config = dict(
    d_model=64,
    norm_place='pre',
    warmup_steps=200,
    schedule='wsd',
    decay_fraction=0.922,
    final_lr_fraction=0.1,
    steps=10849,
)
Each number is 128 + 24 x the weight over its row's rms, rounded and kept within 0 to 255. Layers, rows and columns count from 0. Numbers have three digits each. The size before them is the row's rms in percent of the matrix's.

# k: layer 4 attention key, 128x64, rms 0.148, rows 90-127, columns 0-63
# q: layer 4 attention query, 128x64, rms 0.142, rows 91-127, columns 0-63
# v: layer 4 attention value, 128x64, rms 0.193, rows 64-126, columns 0-63
# o: layer 4 attention output (transposed), 128x64, rms 0.105, rows 64-125, columns 0-63
k90 097:142153132077149142140124122062109116162136088121167127083170148154135145117142160122145126130130132161124145175107125133132136138087152156124115131136124149156126090130114064137110112110133158
q91 107:132098135131173145115140152113126099127137133149111124121159099103173119123111105161122159159069153124120125161108096142129135128142116146117165147126120149172195155136100118109170104134093146
k91 104:156096100139118121148154154162102156141086158110139164099143066148138087094135139108134146132116137146094098099116108108099151149136076112131129123137119125124133128109103128084080129130162129
q92 114:164093165108125145080143094128125111112119149104134143132134115139159154137132136133150138154096161173090101161123161154138133119112081149166152085136113068132114094120131135138136136117161147
k92 100:115107102146151152132123133151174172151106143133142111115137139129130128102108153123154135118130131121132158139140069144129145103110129130096134110155180190095126138112130115143194178096118126
q93 118:100152147133137132148129147149169139147121137118135167140105135129128117142042149138087093133125106140146120139158116154130100114133143149176125093142181105086127099109141153125106158153148141
k93 107:138121184161162102112102143133128138091087115157075095142129133136157171156137164119102116148113117148135108110096107125120092120183123160120104130146119150116144137130141118175158156144119132
q94 125:135109110079131130091128085110115122153149093120098128147174138120116121105153116113138139113097090120159125103127156113158125146106081128135091102159142084132109093148094113110118076156145138
k94 114:089137094125081156120108066125120124144127128159145141134132118106091128116109108135140162131131115108176150150109114105158122127099080130138088149121097155127084151127100114130138161103166095
q95 103:149133113107163130093119128168080107130155156138143117141145117119124126097175149138135150161115182090103131138115136166101151114147151150118140103167149118119175106127156139116125098156077139
k95 101:131110154101137136141141137120070154169147125069097127108099114106130151104128121126167148118126162134138139151132143111158164148117136168098163172146117119161087132164152128111132102087144124
v64 097:138150140125121120162127155116106129137124098070170151159138152149127145138149051111077120141125107125125117130177142105115116148118165136158091157142138121144097112140126110103096128123160157
o64 101:143175143121116190127139102158098114117113147112126128069137122103097136156138108139148149128144131101135108134141155126090130114095154126079129103148157122084141117126102141116125137106125198
v65 090:128159146107184126162114096134152105107130096152140121141152107108147157136146121155164099123155151168101151166097161117119126116130101096137152161122140153122068112117141095105109144138096118
o65 083:164120103123146138095135138135140088152084120107117185146119103147154109162136140125147107096135097143123150126132099132163111141120142149108175124158125136075190087151149138152104123141140128
v66 085:161109136137112130162172102164141163122159093137106134152182125114151145144116152127104170145090118127071106135126155132133114100139119119168151135128160076124146123148105110154133111110147161
o66 083:117147120116171125158109131146122137140167139089157136119147167137117111162159162153096092108156120140108150076085119133119143109158154126152143101116082131114134129131130171097143107132171160
v67 095:135101142141107121109130125132112090112145111170122135149131105121117106140098153154142151134118156101071140088127108187088147132139147115116125057106131099156147096115105122159170132149119131
o67 084:123078165129141130125138131130143141159187155106132104175178118106130103113116155135144124165114139105112179129131166102114140131141111112110116139164117121166129187132140163126144128148092133
v68 069:116152144158112143144093124158102184139147117143098158122102102123146128097140101141118093148160142123193126126168168139158128111092141131110139147139126115172148167166150108127144108143104125
o68 065:146098141140135103169109092122097099126119157102153151145132131160123156186161114120102139093126119108142084192108113128118094130120148137126124144137108126153114163119146144112188136162128142
v69 086:148185103150138120111129112161144107155121156167156096130125120122161088124118153135121129098118120115179161124140112129158105123105156140169113176138135090126146135126162116136174151145079122
o69 080:117143084111121126135131138169104138108150152127140184147137108151127166145116127139120095124112090120153156149154112118149118148078061090140159139144107119165140140118113111070129130113109133
v70 079:133116181154116108102132163163132130144144126145124178135156131126144085102122106112109116103104137122109127076159120119095086126151110088151110127102126131183174139092156115115128134123149099
o70 085:078131111122072115126121092119087146163159116089095075099160145120124111147142129124135139110110155101111155139101154112106146145135134140095119145154074123165135117128103143152152132151148103
v71 092:132190151122086136152101098118113126134140146104108136088151117127101126126095124178138148126167103150079115103135084147142152122144156115133134118115117091140104113138151139072159139124120167
o71 092:169125103129104151137117109121152100131126117144135145096139067103135080136129151123095087137129101138155108135124137138123174121083099108129107149145140122137138143133076073092155125099097151
v72 094:108123165105145150119118185135162099159125131133117124139111114141167153113142182146109095126132128138117124096144108139104119105148083133123150152151105115134107129159166098067125114087099097
o72 086:142116103110128131091135094141119073112150102111114120140143139076132157132180122160115101075090115166146103137100125112144126115150085144111095160113087140142139100143117128160144112130140109
v73 089:116133136137163131123093126114095137118063110111158130135130089154101145151173076108155100137140156168088121153099152164165164147120129107093145104122132130117124147151133132127151118099121106
o73 087:158109163129183156109125150110145124147149113112111153127118120111132118118128136117086196122136103098119133152148106097139118129189152136094139125142147108093141123134138131176129157178124089
v74 092:169096085152097119106118101141096100065141148151126113127140128094118107101109112063128110126159093130070103118131136138117134099110102127138097128124152120134128144129163092124147129108152125
o74 091:107132108149144132166114167146155165121091148137138173151143161145147137122106181155132099118132135137159163134132145141095144118144155082167120151141151130114123126156116144129112146166152066
v75 098:146137158125125155147100119144092160113128139143129183151072127084118138165129113148140131180090138119105133137114124166135163124122129134113147104142134117102110125148115107075093180150120104
o75 084:157095163122151156164097118131175134131109166100147135152104092096098140149167157134120137122148142126145165095145081123133149175149120149103117108127113094119102145131131141143126074150112122
v76 092:139116137094095129131116136132108189070142139114118131099131147126161131109086111185121140090096118095130111138127161120094142140139155120101118092145122133109069153133103159117160108137132130
o76 087:104111146124141115190091119157147136147105127131154136055114139129133097123096067126189109144148117140161103122153123109147132112138146150136098136094132107135126149121138110151147103115125093
v77 107:123096121112121118127168136081107097122174094159106118118148086122106069134125145171184130125129101122106154109125122115127132134152156119154113092100151103133127078141103117150105109142124148
o77 091:152126127125122119072150136121164118133138138138109138159172112134135080112081094154115100193128153121128154139125140161102118138129126141134154120154135101128115137125152152123205144122143167
v78 081:145112139146137135166145109102141100140148102084144126111130134126078151088141136119112137107197143106161110122184124145112124140106098117147131131148122095147121157092078139085150127119156118
o78 083:131160137174133155122164121137115100126123203140097134107149133136174160165088138127145120112092139165121097169126122141097185108147145139136127132112102138121132142125088125118115137092138122
v79 095:155106147156113137153161149142137135129135125088091097155106119092165111102116154102123133134162127139121084122152134086121149090110074113135104142146133064091122102110122144141116142163133105
o79 090:124183090164105124142096177118128135138134145111102125162163117095119142149121151142148113086126123131157157132135103144091094158155131132173082117106109167097134145101125128134135119091150109
v80 088:154109107138157111109127123141108118103069116107128117139180068154142140105126098119128091132138113154134141137120099141170098132161148121125107156145080154160145169112168121094128147139127141
o80 083:122141122107132155107115083150114112136172122133145155148155092188124104124144121118147140165116126092141107115110128110152115140108121104101146149131138176122118122143065102132094154128127062
v81 082:133174095095125118132122099184129125129160120124118113166129088145102155160096120149107106108062188133103121091139089135098109159114131112115123119125143141132110125138127141126098126102121159
o81 078:153110137131128152116112109146073088132168144112196151113141127072115150137143149097151123149167160099120118118090168113113165132108114144122126134155122112154145092129166118112128115108112139
v82 096:096167161123096144113161177106137122105122130115116087122132135129154116127166108087149146095115134125163171148136117124154136102112101128164100140169108155140111110116148110150095097078119155
o82 083:089144091104099096117112192121120110080134118159147168126130126118118169122131058146103121090106138141137125099153138127117120099120161168125150132124156121145125131147150132141128164109150153
v83 077:103146076097139164167129163142102138170145132142174125123126100134114095112103120131146116128097143104090061098147107122103103156135111161158136123151154153131147121162117131136107116159123115
o83 073:131122127124139159103087101083095175144132148128119123102099141098094146125148099114136102125129145144123127134089166153132168137170102136129082104173084119130120105125162161151164138125146118
v84 104:125168151120064124139145073133155123133114127165128132158115104150141129133160120095111161104159127172110134147099111116127132137127096158131141148080134145118116142161134181186142132138135132
o84 093:131090122148113153106104195128156155158132121133107129159130135119123123162133133099122118093109127105113158141145160160178094114107174097130150137110123157106162122132151081119136139147150171
v85 095:156113047080170100096103160120089158176116110142136136110114106120137106101106151148122140098164128111138090155131129123141134138146167158135108125125149130142152121116131124161142144125099123
o85 097:124130161123115136134093113139144126134107123129102131112117109157134116120069127121084126174097114132161119136104152117128090163175081119120085082174080134141118109103141152116131116163127144
v86 074:128158141115134190099115147142170136133103105120150153098133095135096133105163099132140184142162148128134130147111126165118114132124151174123136085097113147108181120133099106131166129140112128
o86 071:102130191130176120143144157102185142133147128126088141115117093126166141149144112125108098124109128145076109117101140119163140135139107132062109144147129129116099143117142133098169131152126120
v87 092:102139114150123138165120135164131084096148131142083084153102101129115142180100127146102141130095133096066101114106098112099107147125119101134138125150112128111172133143099141157154141149132146
o87 089:154117157066142122114129124116118148147153114084168123128162130111099138153161151130161141125145117093119137133115193130130146091124099112157147135116131139126140138119141105091087129086090084
v88 092:155188108105148155141129084140149155103149092154110133119163097135167147143113060167146160149117108129124110135116110169136120138137129132142166140123145131075147123127130124164112113127118107
o88 091:109123156124150158150128139108121127140166118113117193121115079150146101139179114143140143109162131134111153097132140163192125111173129152137113133172104110132124093121134136112167115153145127
v89 085:145107191146129117127096127173113147149110111174122117144097124102162133150158124099122135126127097105124122114146141168086165140144089138139125129093113186156121127128132108081101129150146106
o89 080:108101151115115169135116140103164141173104179132135128138131148127092163128153174167130123116145152110117159151129135111167111140119119159100083115110088140143152130177100133143111113153158109
v90 093:104159117108090161112133132128098096114129148124096159118082131116113135144153127108118122117126119107135122113106084147162116102110111070158110138151150144099179096121110118117136121063101097
o90 088:117118171084078115120119178125128097081134093128111134110125115099135152156162134106080130128114163122143159134130124112107175101159107104143134143132094076129120123099133150108106131135139096
v91 091:118116117117128118139124109152109127142130127187121107108151114129086120152094120125140142128096155116081111140104091121157140168129127103140156133090121046125136158113085151120121148080114133
o91 094:129138145130145105154160095108133137157158178123150138125114120086104126143073148131088114157120114127138132110104097137099163142155142138147151093144073097138128093156113106105166139124147088
v92 088:147160121147094122123160178130136107140111111112174134177124169122162112120124097116137149169128144145129121133120119096173091074126139143135090133151134094142126124132160066114125118119111141
o92 073:110181104103108130155114122132099140089183133100158127119125103123110163122165113154127076124122097140110147115138125124098093140120146116131139142147129133086103134141139167159148140172140183
v93 089:124118121136147104084113105107128104111156102135117115129141141099118109169094156180126130119116085096140149099139122125107102193146123106150139114098172095115154120134101143085121081128135113
o93 085:135134132116132144106171115122125112126127152100135101086184153152157121090112133173139156168161134145103136151162099137149148097136111127144139155122084100144133096141111084096143121124105083
v94 080:094140156102135126126141087110153115115173157125118163179074152167108133161128124157164119139105120126150151098127149152121135165143115136128161102116107147119136149117151127106071153137162139
o94 080:149089124117145124116156103139139129107128126175127105155166088145145116123167146092164197146153130144127134135154152160145134125097126167133142159111136115161130108171157090144124106130138160
v95 089:106135159134061094172113090135186133131080134135142155113141135137183161131133134109131134135125126146161144157159118133148147145132119122129129128109113132124114085127135134135102071132081104
o95 095:131125116133095146148122135102113098138175130139100094133088131108084140093161106139142146122155123157129154148112086102182095112083146124134142143113137155123131144150138134085132161145118184
q96 075:145135142177123149171160096141118144152127151099084138119074154136155126109137189135130094144177129097144094106158105161109139107152144119137137131116133115110126109157139113151136133153169131
k96 094:082086111146136135123159109095093130136155082119150125122105141081135116115131089091107173091114105172146131115088162140162141134105146121112124118091108149125155141090103127120113104140111123
q97 086:120102136133079157101155098126124132159125097127167134123114096079131129135132103124080163084103086140103133101129144164153157143103128123111117091091094109156148124127106115099129130144150097
k97 085:143105137138103128122162165124168132165163095151126133116174060073165115093129113120150168124089137137113075142118117131117098126140106137107128116132159128166133128104111115117117111123146121
q98 092:192103144101123156113134118143168133167124106132165129118159131091130130101122106132120106122107103147133146109138153123188098124131132094106088145112079114111179132112115157120168118127129104
k98 097:142097175150118166108125184164108144090151140147139146136164102129148150106136146110092106152115109149128113103124145117147115130143077101143125098114103109136086173103100116144148147157102117
q99 086:106110162119115117070140114125150175150147116117117118143121131106131111142114150103097115125066090119106123101141142157148132149068124107126132139124117089086066117145115108116101142153126145
k99 091:108141157179147141138150126099136117136121133151167107098131107118160157132104111127091156083105122175094081146139116166149070154128088120131149136119106134135125139095111096136091109124121127
q100 087:108153078091116117140133120132111115121103089129087100136172144133123157119118114121134139112125153119103135163114134137085132131147117147155103139169108149101152107154159109109131086172195147
k100 091:148137083138103124077107091142093137094156137115131116146116142158120099109185084171115136136073124155105134136081152143129147135110127093151131115154124130146086108150130115112155124115135118
q101 104:143175125124162151141113124139140077142117198101125143099094151133118131132111136193132125149153126144132118127136110166092119125154113151132112138094133147189131149137150129118166138100150111
k101 096:070119130144163121100123144140168112146096086118143126097148076114114142128141065127119140072116121153131116114114101111119088131141141117149150128155122133124167155123100094111102147141092128
q102 121:097137129157097107097129143119159138118124134082154157148096092118142092113137129170107146161170117136139103142127139170146106119089137130170107127107115117146117139065094111119141170156138126
k102 110:116127104135201125095102158136160167129157116103114153154131066105134071089136134121137122160151146119147121120138071139108100122151131121127137132171125115148123143144142133151146122143149152
q103 097:148110106110164131142124131113142121095146066125126144170132110091202118124115150125123132149084112078139126129138099091135115138160146134091162123113166165132165137108130118157122136147134124
k103 092:102089152099149103136174127151142135156112114129187157141093127153122111109158148141122148103122134144110115134126113132178161123154174140089135097085144162132122138116163164122122126113091145
q104 101:125147127097096115143126122102144105131088128102129092074072139114094131142170153125146138127153138176116119102129161115109103149105159171119161148129125160102145085104154141108143096129132118
k104 093:133127095141120117141102150129123102095115140132159087163112116171095096174131129134108146177123145089127102119115102148107126133129125077132126118129132141111145110154157150110146201175123142
q105 091:131163118147135140116163166110167142124166097094136078122174166121142165115156147122141104128144104131149113100123078099107114132081142082135140139106160136083122097107117140128139126132114127
k105 081:123155174093128099121146124130125108107075152085129135130105108121112140126146148115115136145121098105059151185127130097129107101118094142106133107144098129139094149153097148117117118168113156
q106 108:140153123138144135146157102126129147135130143144140167138104137122113109171083097110103097119153100133135128123112135121133137144184145110131141099166094077132099146126155169135196133175133114
k106 095:147098141122150130109181108131094138094124122131133131135109157140133152151089108107125167162121075147116070123107150179077152101163125157120135130108123106144128117121143125131127133175117101
q107 101:120136137142127124102108147125134108164103089101118130120131123090119070120181099108141173146118101093152141119161097129149116139137103162152166100169106182141131129144137164145113151106140131
k107 103:107099102158165119124094146132115119145125086144086146130145109102110126107132133112118157133145135115118135142147131140100132177140126109086152072113106187135172117093118148093098090129105106
q108 115:137106131127106126126148139144137142122126175121139153137109130141115148126098102155112088109134152154137118133124094136152159074120158104084168120075107099107158137143161147161097179127167115
k108 096:133150143085110106081122152114148159148149145115153157130142148117136152141090111101092120172077132124102112134117122116103174083080116108131143155112150155131168140160136152153133114104123116
q109 111:124168156151154144139119093129130175146110132188105124157099140124133113158067106133123089092134136114103136152129156176122083112127154121163132120118164143116140098158151133126129153145117139
k109 109:129146126122154126101123148106081132126091115137111144175148112134148104116124123128108130104094109146161113110117125162125142114136131183157091128157164091085134113160195114137137158134092155
q110 107:101143102169125136131116136110128084113139132115124085166145149146140161108128121147124137123103159090162117096157143131159158161085151159124104151110118110181121153143122095091137171121148155
k110 104:166154105142115145143138078131134116147169146145118141097102111134112174113101112144123122115115162101101182158133082157160138136100134124144104148151167157121113129162113082098100127141143135
q111 122:133113113142133154120110115099107141118127197116114118125158125131145117122150129088113191150096115114131118146152105114090094155116134088064102136148124111113160144127107145133094116135099172
k111 113:128147090115116107148145138150107141095104193124099145097145156136104091133138158122134129121121133135116136101170081077110125130097139112113137133171122099161122137102114126144101123110078172
q112 105:145158146129164139150100131127133097136145179153143151112127127183134155102142141150151130136164142105151135168156108143107099133181110144118079158109135112111127114172126150127173089132128146
k112 110:169144135171150156182161115120123117105150149144124133140108162088182120095110166145120114164148115094178138097140102131121145109124103120141118129145142128125154091155167142117148106149131111
q113 105:129126106117142144118157068126130119143120135085098138137131159103060152136100127109112103097138122147154160102171119125141138133122142146148125142120170112098117132150178118167073104107135128
k113 097:122116128144082142138142168163114137133136124138138147087094133122082145136141089096095108136099126163139141180102146157114121146135139111068129140081142161128154147098112105136116111150122089
q114 098:126152089139097140143122126147108136099119095187144123178109142083136116160138107087093140093079130087124127098136136128110120141103158157146114122148151145094099150142133130140107151170139127
k114 101:139089115158121129137197130101105124167112138108148113138135130190117113080113112131112137113133121123113136117119110143160096171122101144134164139099155143145177118075120106116100107138116113
q115 087:182111099131102112101155082107152156111127106120122118149127110098099116128138161090096105140093146131167105120128103141100155131095123118114149083170133138123060127128147128111106128125097127
k115 086:095131182113132134161166133100153106107134141098121138125107143179103134151124169127152127121140093125141128132173126128067145137158109141138125116121140135144129100153114158134090141085170084
q116 119:181118152123121132112134121103164144175159144105109118122159145167088155178091141171125150106139111122128115141167107149146150153093095151142115141117108139144102092134156122132093122108143100
k116 113:069128143113111151084108145118100122110131113140083131150121104104154126142166144122058124162092121165117123131114127114128114129155094080106122115158099136141093125148104101127088129117132152
q117 080:129087153138121125085133117111128168160153072145115131110092100102129155107138141081134132100111113134127119088130140127184113127081120108098140121145118130092120117124108110138057130139129142
k117 160:125116139171128122107116125073131131145127109184145122112126103114137160162121119115099141099134099158125085087124136162165089153129120129138146104130082145119107155088096121125081136159099122
q118 102:105138110135154120169090109160150132173141146117078135124125100128100097119118127168123127131120159193110123101123074129153123139104115119096086163142132147164131140100144096144106118129121103
k118 111:097168107100144138128096110108118141107133152076125125153108125195117094162152130154172119124161132113145122107113118150125127157122167139098125156133122155158111110152135127147144163123155075
q119 096:115129067162112130162111166147126090113096130114144122169156118139096133106117160146147138101107127110174124120137098148118113153095147103148159131142149139127113203133115105132170142138136134
k119 099:140153132111138108132117129151143164088119131138111110086114099124113159094132120104136147105071106123105164142149126149132093168122133121144142120122184185105125183096127096123127131134166135
q120 109:121113081119135116132125142094116133137181144086118146114138122119128124166105087207155125108116143103132135132183131142103121154134145155080167113151142110127141145161129146150158128107116116
k120 101:117157123132128132137138166156168082104086116127111164160101122166118115120148105112134151136152143161117123148139110123112141124109162089160107164154169163159132127154164136130087094159106115
q121 106:130149125110087117097098107099141092093109113133118120135119116088150139142170129153094122171136137082123137092136175153082161108124126125108091069155122117132110120119122107130109165140116108
k121 091:101155089152140144141131131104136122157161130186172122127131138111128151142168147095092166115156145126129116134153120136120169120136140145189127129126099097125169150151101092138092110162132139
q122 100:127134128146147092109146115121120142084115176158141079140141137115130136111119114160132155070109104141111144153090103161148124091111154146141091136151101108161116131139107155183136110103146155
k122 096:144125112155148104130080110166104130125146188099138111147158121168097104101082112116134138120128127143101089101131159131144141115130121165138110152102125103132081103097151107132145072110127134
q123 100:119107137139152091133135181136088123123157145134118113134130116135096144095097094134169122160155132153158134095132121122066108117115127132143125133178093135173176110148105142102166145117140111
k123 090:153132116136167129089149130178171086149142146109121133156128126141105132131100126097125124124088131128141170116118170170121110123116129128161110146160076179168169142121134154143133123105138151
q124 102:082142103135124128140135118117137117110152093180095097158149144152111083109169147164164142186084118126088162170118112135152117133110116139106126135144158123154137102125121135122119104135105104
k124 094:150133173136107121149136086115092104202153113091153100128150118124144084137107094107117167087126108131123170132125120099136086164116126112143137102118131109151115140133130116155141101125149100
q125 107:161137078098121136143141130129101159114124116111159173112123142109110125157150136120188129093183118113147124129162158142103133153145134103118083115136158123112102121094131122150104109126119067
k125 097:131131105165094103149124148115150097116078109140138154122106134139096136103178150113142121130160074149157100101128151122125111121125127126142152126066137111175137162124093107108105119101143092
q126 109:139081154121144127093114133123132067137138137130126097161152143188185114115140114108112146134163128134097104100114131142137133090143083157126161131140133136085142126101104134128140115118177110
k126 098:159121170125137148117115171141170172126127093108137124155141141130140124145135118162113102140169182098153150119137158103125136085132125106149138067151121163110109086119121112122154114148109159
q127 102:127170160139157210170141152121090096134138092104134135128154151102150115135113092130137111129125157124127126112170141107174093114122101094138125118161131093157112153128147123121121101126127150
k127 094:114152146152109140142137143091089106110135126122109148136124165121119179110129166147094138128152122116131138089127124133125112134137167142087122187152089147128115170101123113119169130161095074
v96 087:112133194105151127130177186095122138127134105073117115108155128143106111144139162106133100142121148119097169123116132143117113120092176119104140123118168119138133103156114103096135123152122103
o96 083:163045127137130110119106134083106096134104119106125116141153135140117134156137144152131135085137136144150142155143158177133167141134134136160120108176119114122124115151129085116150182116120150
v97 076:151190188109134140181122169153145148133111111106155108102140116156136104148110102117126122165135177114124119103120140118125159137102147125102121149157096087120120115147077129133144133142106143
o97 070:119125118090107107111140177130144173093077102115094115152131178135157099110157126138109114128132129109138116137160166174100155139139118098152106120140128089136130136119128099107115144121089081
v98 101:106085123115113127109110102173113148111100181124099159135121120124120118154079143109105096096183140117125095142154117122128139153150076158150125133142124109140132157128112142115100153072123143
o98 096:121167140155129153152131123107120160133117104142162136123090125137110124077113107130084111155155096124116125143118155065135121094121130109128114117132119133148089114148159151136133141208101095
v99 084:153155139133159139173144140122129171169117089156158091120133146115121135151112151144170124143154144109106083112156133120113152115123192139105161178092138118157146118135114126141148091137130136
o99 081:078151118108125122080124154120171119116121139113093093120141150121108152100127117128095127088160134158122164097142125194112131090090119125106142127149127115130118127165123140088097162133128164
v100 102:082133128132052135172140148125151111110138124143117105131071151111149068111144161148124112132103137132136079178149121145115118142133104142106100174121106137152129115116118144142101124121131134
o100 098:105154094134120084123106119111179132096135151159099128188138138137121134111129122130116117155108106148125109112082126117086121155125097077108096148117178113118140171158124134121119107165134107
v101 100:107139105117188148089058125114116164132126154140078117133150097141150148135158122119130109124132129100140144099089112106148138090108148113130148111146144172145137130138098117108114160174136143
o101 097:158126172141119135135141143148110137162096079094149138122098142139106170171139120123133136094130122088097134159141145143142128114104150105130176124094140104067123133128173144119117098128159154
v102 089:148122127136151117102154151173184094120096113145124090099143137115121109107157152103138127075168141150147158152118147130146110162136129118138159170154126174148144122150091084134132138113140114
o102 083:147143093151150130123145132175128140150133138114126133145130112097108110100128125155116118158202124128122137109113137158137166090157155170159076137126155111146184112133174115118132132129162140
v103 091:159105125099134110143144130117115132128131102161145117128132129097163119110164154193128091106158171132080161145132140112090110153152128112157128108130138111140127152144099097139137124203118116
o103 087:110096105098145102132102114156130143130137169171147173105135162157072137109115100126094148113136110138132140123134129148146115116112147158130165155128152130115185116137128162148138163109111186
v104 097:095104133119158125126132115101107118114104146112130114077138159098152119124157120125155114134145112168142133134102138128149112146117159102074178136094162112141172156115170130067138117128162123
o104 094:171110140154116117121137152124099112169142152087147118153140098100122118147152111107177134118166137175174157152139135117098109116138102146180140102144132138116144098139135140131127172122111180
v105 090:152127107114134133070115096136139136099113137131170130150099111108148139109174147126177076134148088132136135097105136136118108100169126146150151128154121134118107149137123120114053115123162141
o105 086:144158146150132134177109135175111158180153108131140119116102150121109134129090117120118150105139135162117148128152093089176132106095092153115173134133130125115147159120138142094141087156124165
v106 089:139129110137178116119125144124125157157103087105130123140095125126150117108145114119169104120129116116122143125140122106153101123100131174101099175141145128144073095104145077090076134118138088
o106 084:127119132163092109170103191143216089150148092096141084121127110132120114130110152138141147110155142120135134119126136159161145112112110122145136121106127128126120136138137081089145126122105127
v107 086:146172068143161135129100143148145124135104099121113118111109128109147106137089117137146102112124115120126113170136149168115089186151150147124110103131140100111125095167153113112083112089104130
o107 078:114112113148089095168101160143141126090094101157092085123141088125136122098163124093134160128162124153121113101123136102112155081138114140142127129104113125114134164129127130073133155158117095
v108 095:156131113092149178159128168149116160152136157116136152137067094122115154148146167123112145155132107125145173097105123140162151116119139118127136118151107124130144170115127139151157101185144135
o108 091:139135140132151132093109140133111119130119125112131147143146136142136107130083121166120125120107124148146138126167075158154117142102147160116190118158146122074126106099142121134081123112098056
v109 087:125098100114137096113097145132142150132136140142152129109134145102095151091100063130128148139122135150145123115145099109121119153178150195133115169134136107101151153107128130120125111114197124
o109 086:118107113132127133120149212194120134175145142112130082103116115135149114095129169118136138160131150145105156106121114111110136128175119135101132145138148149118145123174134137118103155146097130
v110 090:114142138132091106130097132141165107089136109127091132108127121098112117178133185109120119108106089137109148109148161136138156127116152142174079108121137146128149104089103142110114185140142145
o110 089:123087125141146112139148123123133114112126144087116153081105114115163148157160083153133127111149134118139090144134092107106101120165161131126118140109151165149150178117166132127172135182158116
v111 090:141130143141120147101112155141064124119158133117142127108161140152142152106146076135095135123086065118135094192138122132115082125182138115163108121141124131120108119115133146114144129110112148
o111 086:134101134091129105151156113119136137150136163160112151181094102130111120129148156064166178165102139143095113134153124108159122172133124137106091111135129158157112140125127125139111115117160102
v112 091:155150125128145116082145120056092107123149087141170106131154138125149138129147142130147108118146119116175125087105152101138154133161143124108112100139148158095085125132102139138143141120183118
o112 085:115094129137146137112138132141148114137147144112101125142063130108117158157150151141106136089135160123148151133157093080137115156127117154140104160113107114150153132070091157139157110090116172
v113 075:125127109108103144097111143108105124126102086094146183139112125101144143084160136148132125119091102096087142106112108148126093144132141153084153157160106142125145082120094130089158149124125117
o113 082:169106103115111130134092177131179112173163168132110130119118102133163138108116118147151191147145150138150136163122136132141131143111169185130117141158138116103117126124103130115126102124169133
v114 098:054117117144126132126100088089115123120112106121126141136096145141099153148170087107123080114147135125122159153118159115123082117134085112093126090111098124105138144130125137145095103104152142
o114 100:140148138141101122166103104141116142143137119154131106138109104118146076160103164125137102132095096085179144138134139121115128198125154161137145112120113158103117133128126165117160130161123178
v115 091:117171170120158115080174149143131166142134144135120096144119102158108130102163128117139123135124093116103127183071152171157113147125129145106098135093133129137140140155121155134137127097094127
o115 103:138122087154109113112137131110151122145128090166142113186142129125084148128136136114146173156095125106147096112171137146129165134115099154140111100178118110154130128111136113087073107110127123
v116 088:127141110177168120100157145114131121109143144121137104149147174168083134096150099114122111122138113138126113142147146129117133162126168097134179130140117099157114076165120096139165123170106130
o116 079:141093158142121131120131089118126165151129103127109118120138136147083102137130167102142132124159126151138134137148108171124127093195132166144082123118114117133116155175140114172106136109180151
v117 082:135101149151166129153122138138095157146109098119140082128142109136154120154138139137119166103142110119090132138159159092166144158104117110166068085085131116146134156094129125119139136155165123
o117 081:109122103126150076146177117126160132138161160106130169104106113126108146171128100127154101116135098090162108106147129146141100127122161138132157116115135163172130117079139099129147179120114135
v118 090:145095110126130126132091147132127088157164103144109109122134084133114118133106133144124165094130117073161140140117169138081092156130110135134131100150165114146139150163090136190136122142105112
o118 082:123112101129140149126114113119101114127088110183119178113147085117133151117159159105095118161155108111123160078134144123146148165099169151107140137103158096153150124140122142088105104136133113
v119 078:099114116158173131150103145112052130133118136120112167106131098170146147150135102148121111124143087124142132143141094117125156134121140077115159116174165160161140155118126118104118156151135135
o119 073:132129198132138144117122118102140098151113166113118172133088137157113151144133124087139103120139100128140127159135161138164080152132121156157148080084124132125127095117135143172122124152154104
v120 100:110143132096133130094108124135149135152122148087166143152163138189119100168091143149129090122084172092137129138148104123133114134124133143092122083136135130091180109121111141112109129138148156
o120 100:143112118089141136119087171160116167127104117128132129128107109112139160159124126141137133079103099114125122154090157124130148140123098109132130146177117099111083118173137124070152159157148099
v121 090:138148167158134097148098132126159135104106129174137095116158123093102080098142123128100112109110137163120106077147105121123159172124123102142143137118118132159115123176122151097115096130176133
o121 086:117128113143139095131146117155131131098135089132077109135086152179168177134107106087128111146156153157149141122115116128088140114156151129143116132125124094103166131164143099173116149132117155
v122 096:097156140132168126136166150092143096146126126174102144158125131127118173153130110118145124156114098149120156154101141132140137145133171153093113159126146189153156145157163099129141137133170129
o122 087:104117165165142129088122125148166082121118150119130102140139144137159137177164157131130126156090127119127095105137102171095146107154125152155121071144129112128143120102085155113107104108155123
v123 098:123138125130129128115087081100128153112127110131130136112141149117158128152122058146165132078127140127118166130112181132091174136092129164137146070114127130128099102137145137102115097137115129
o123 101:123119128108079157150156112133114134128138121098118141077143088127149117145175135086141089125127123098145090139139141111141120097148156101147123121115135143101145135104143126092170154108113204
v124 095:153158153147093123180091092162147160146106133122123159126111101104146138144112078103126142116100106132081135121125109142111114105121135132134122135104103153149115153137176155071097101110104127
o124 087:128169142112108119160143134131130129070163142144089123094131093146182117144109067085147131141126163125099088119151152138127160124097133114130167084137125145100115141130155107108126123132124137
v125 086:123116073113150093120146171080086118118133124139131079129133084119159136074157110134141136113126154154154129130094107107126131120168166147117114141143149146121121156147128115111127146166094092
o125 083:143087129149117135124115169137127119158130170136114114133145141151074162136155156119138132123149152115071137149135123112117129131130096138130145147090141130125166126100141124123083128069104198
v126 106:137162129110174106113077114158126134147132137160099155120147130143125178136119081127125127125119108085083127189110121149108085134155132114140074106119143142124107138144094129119124161141119155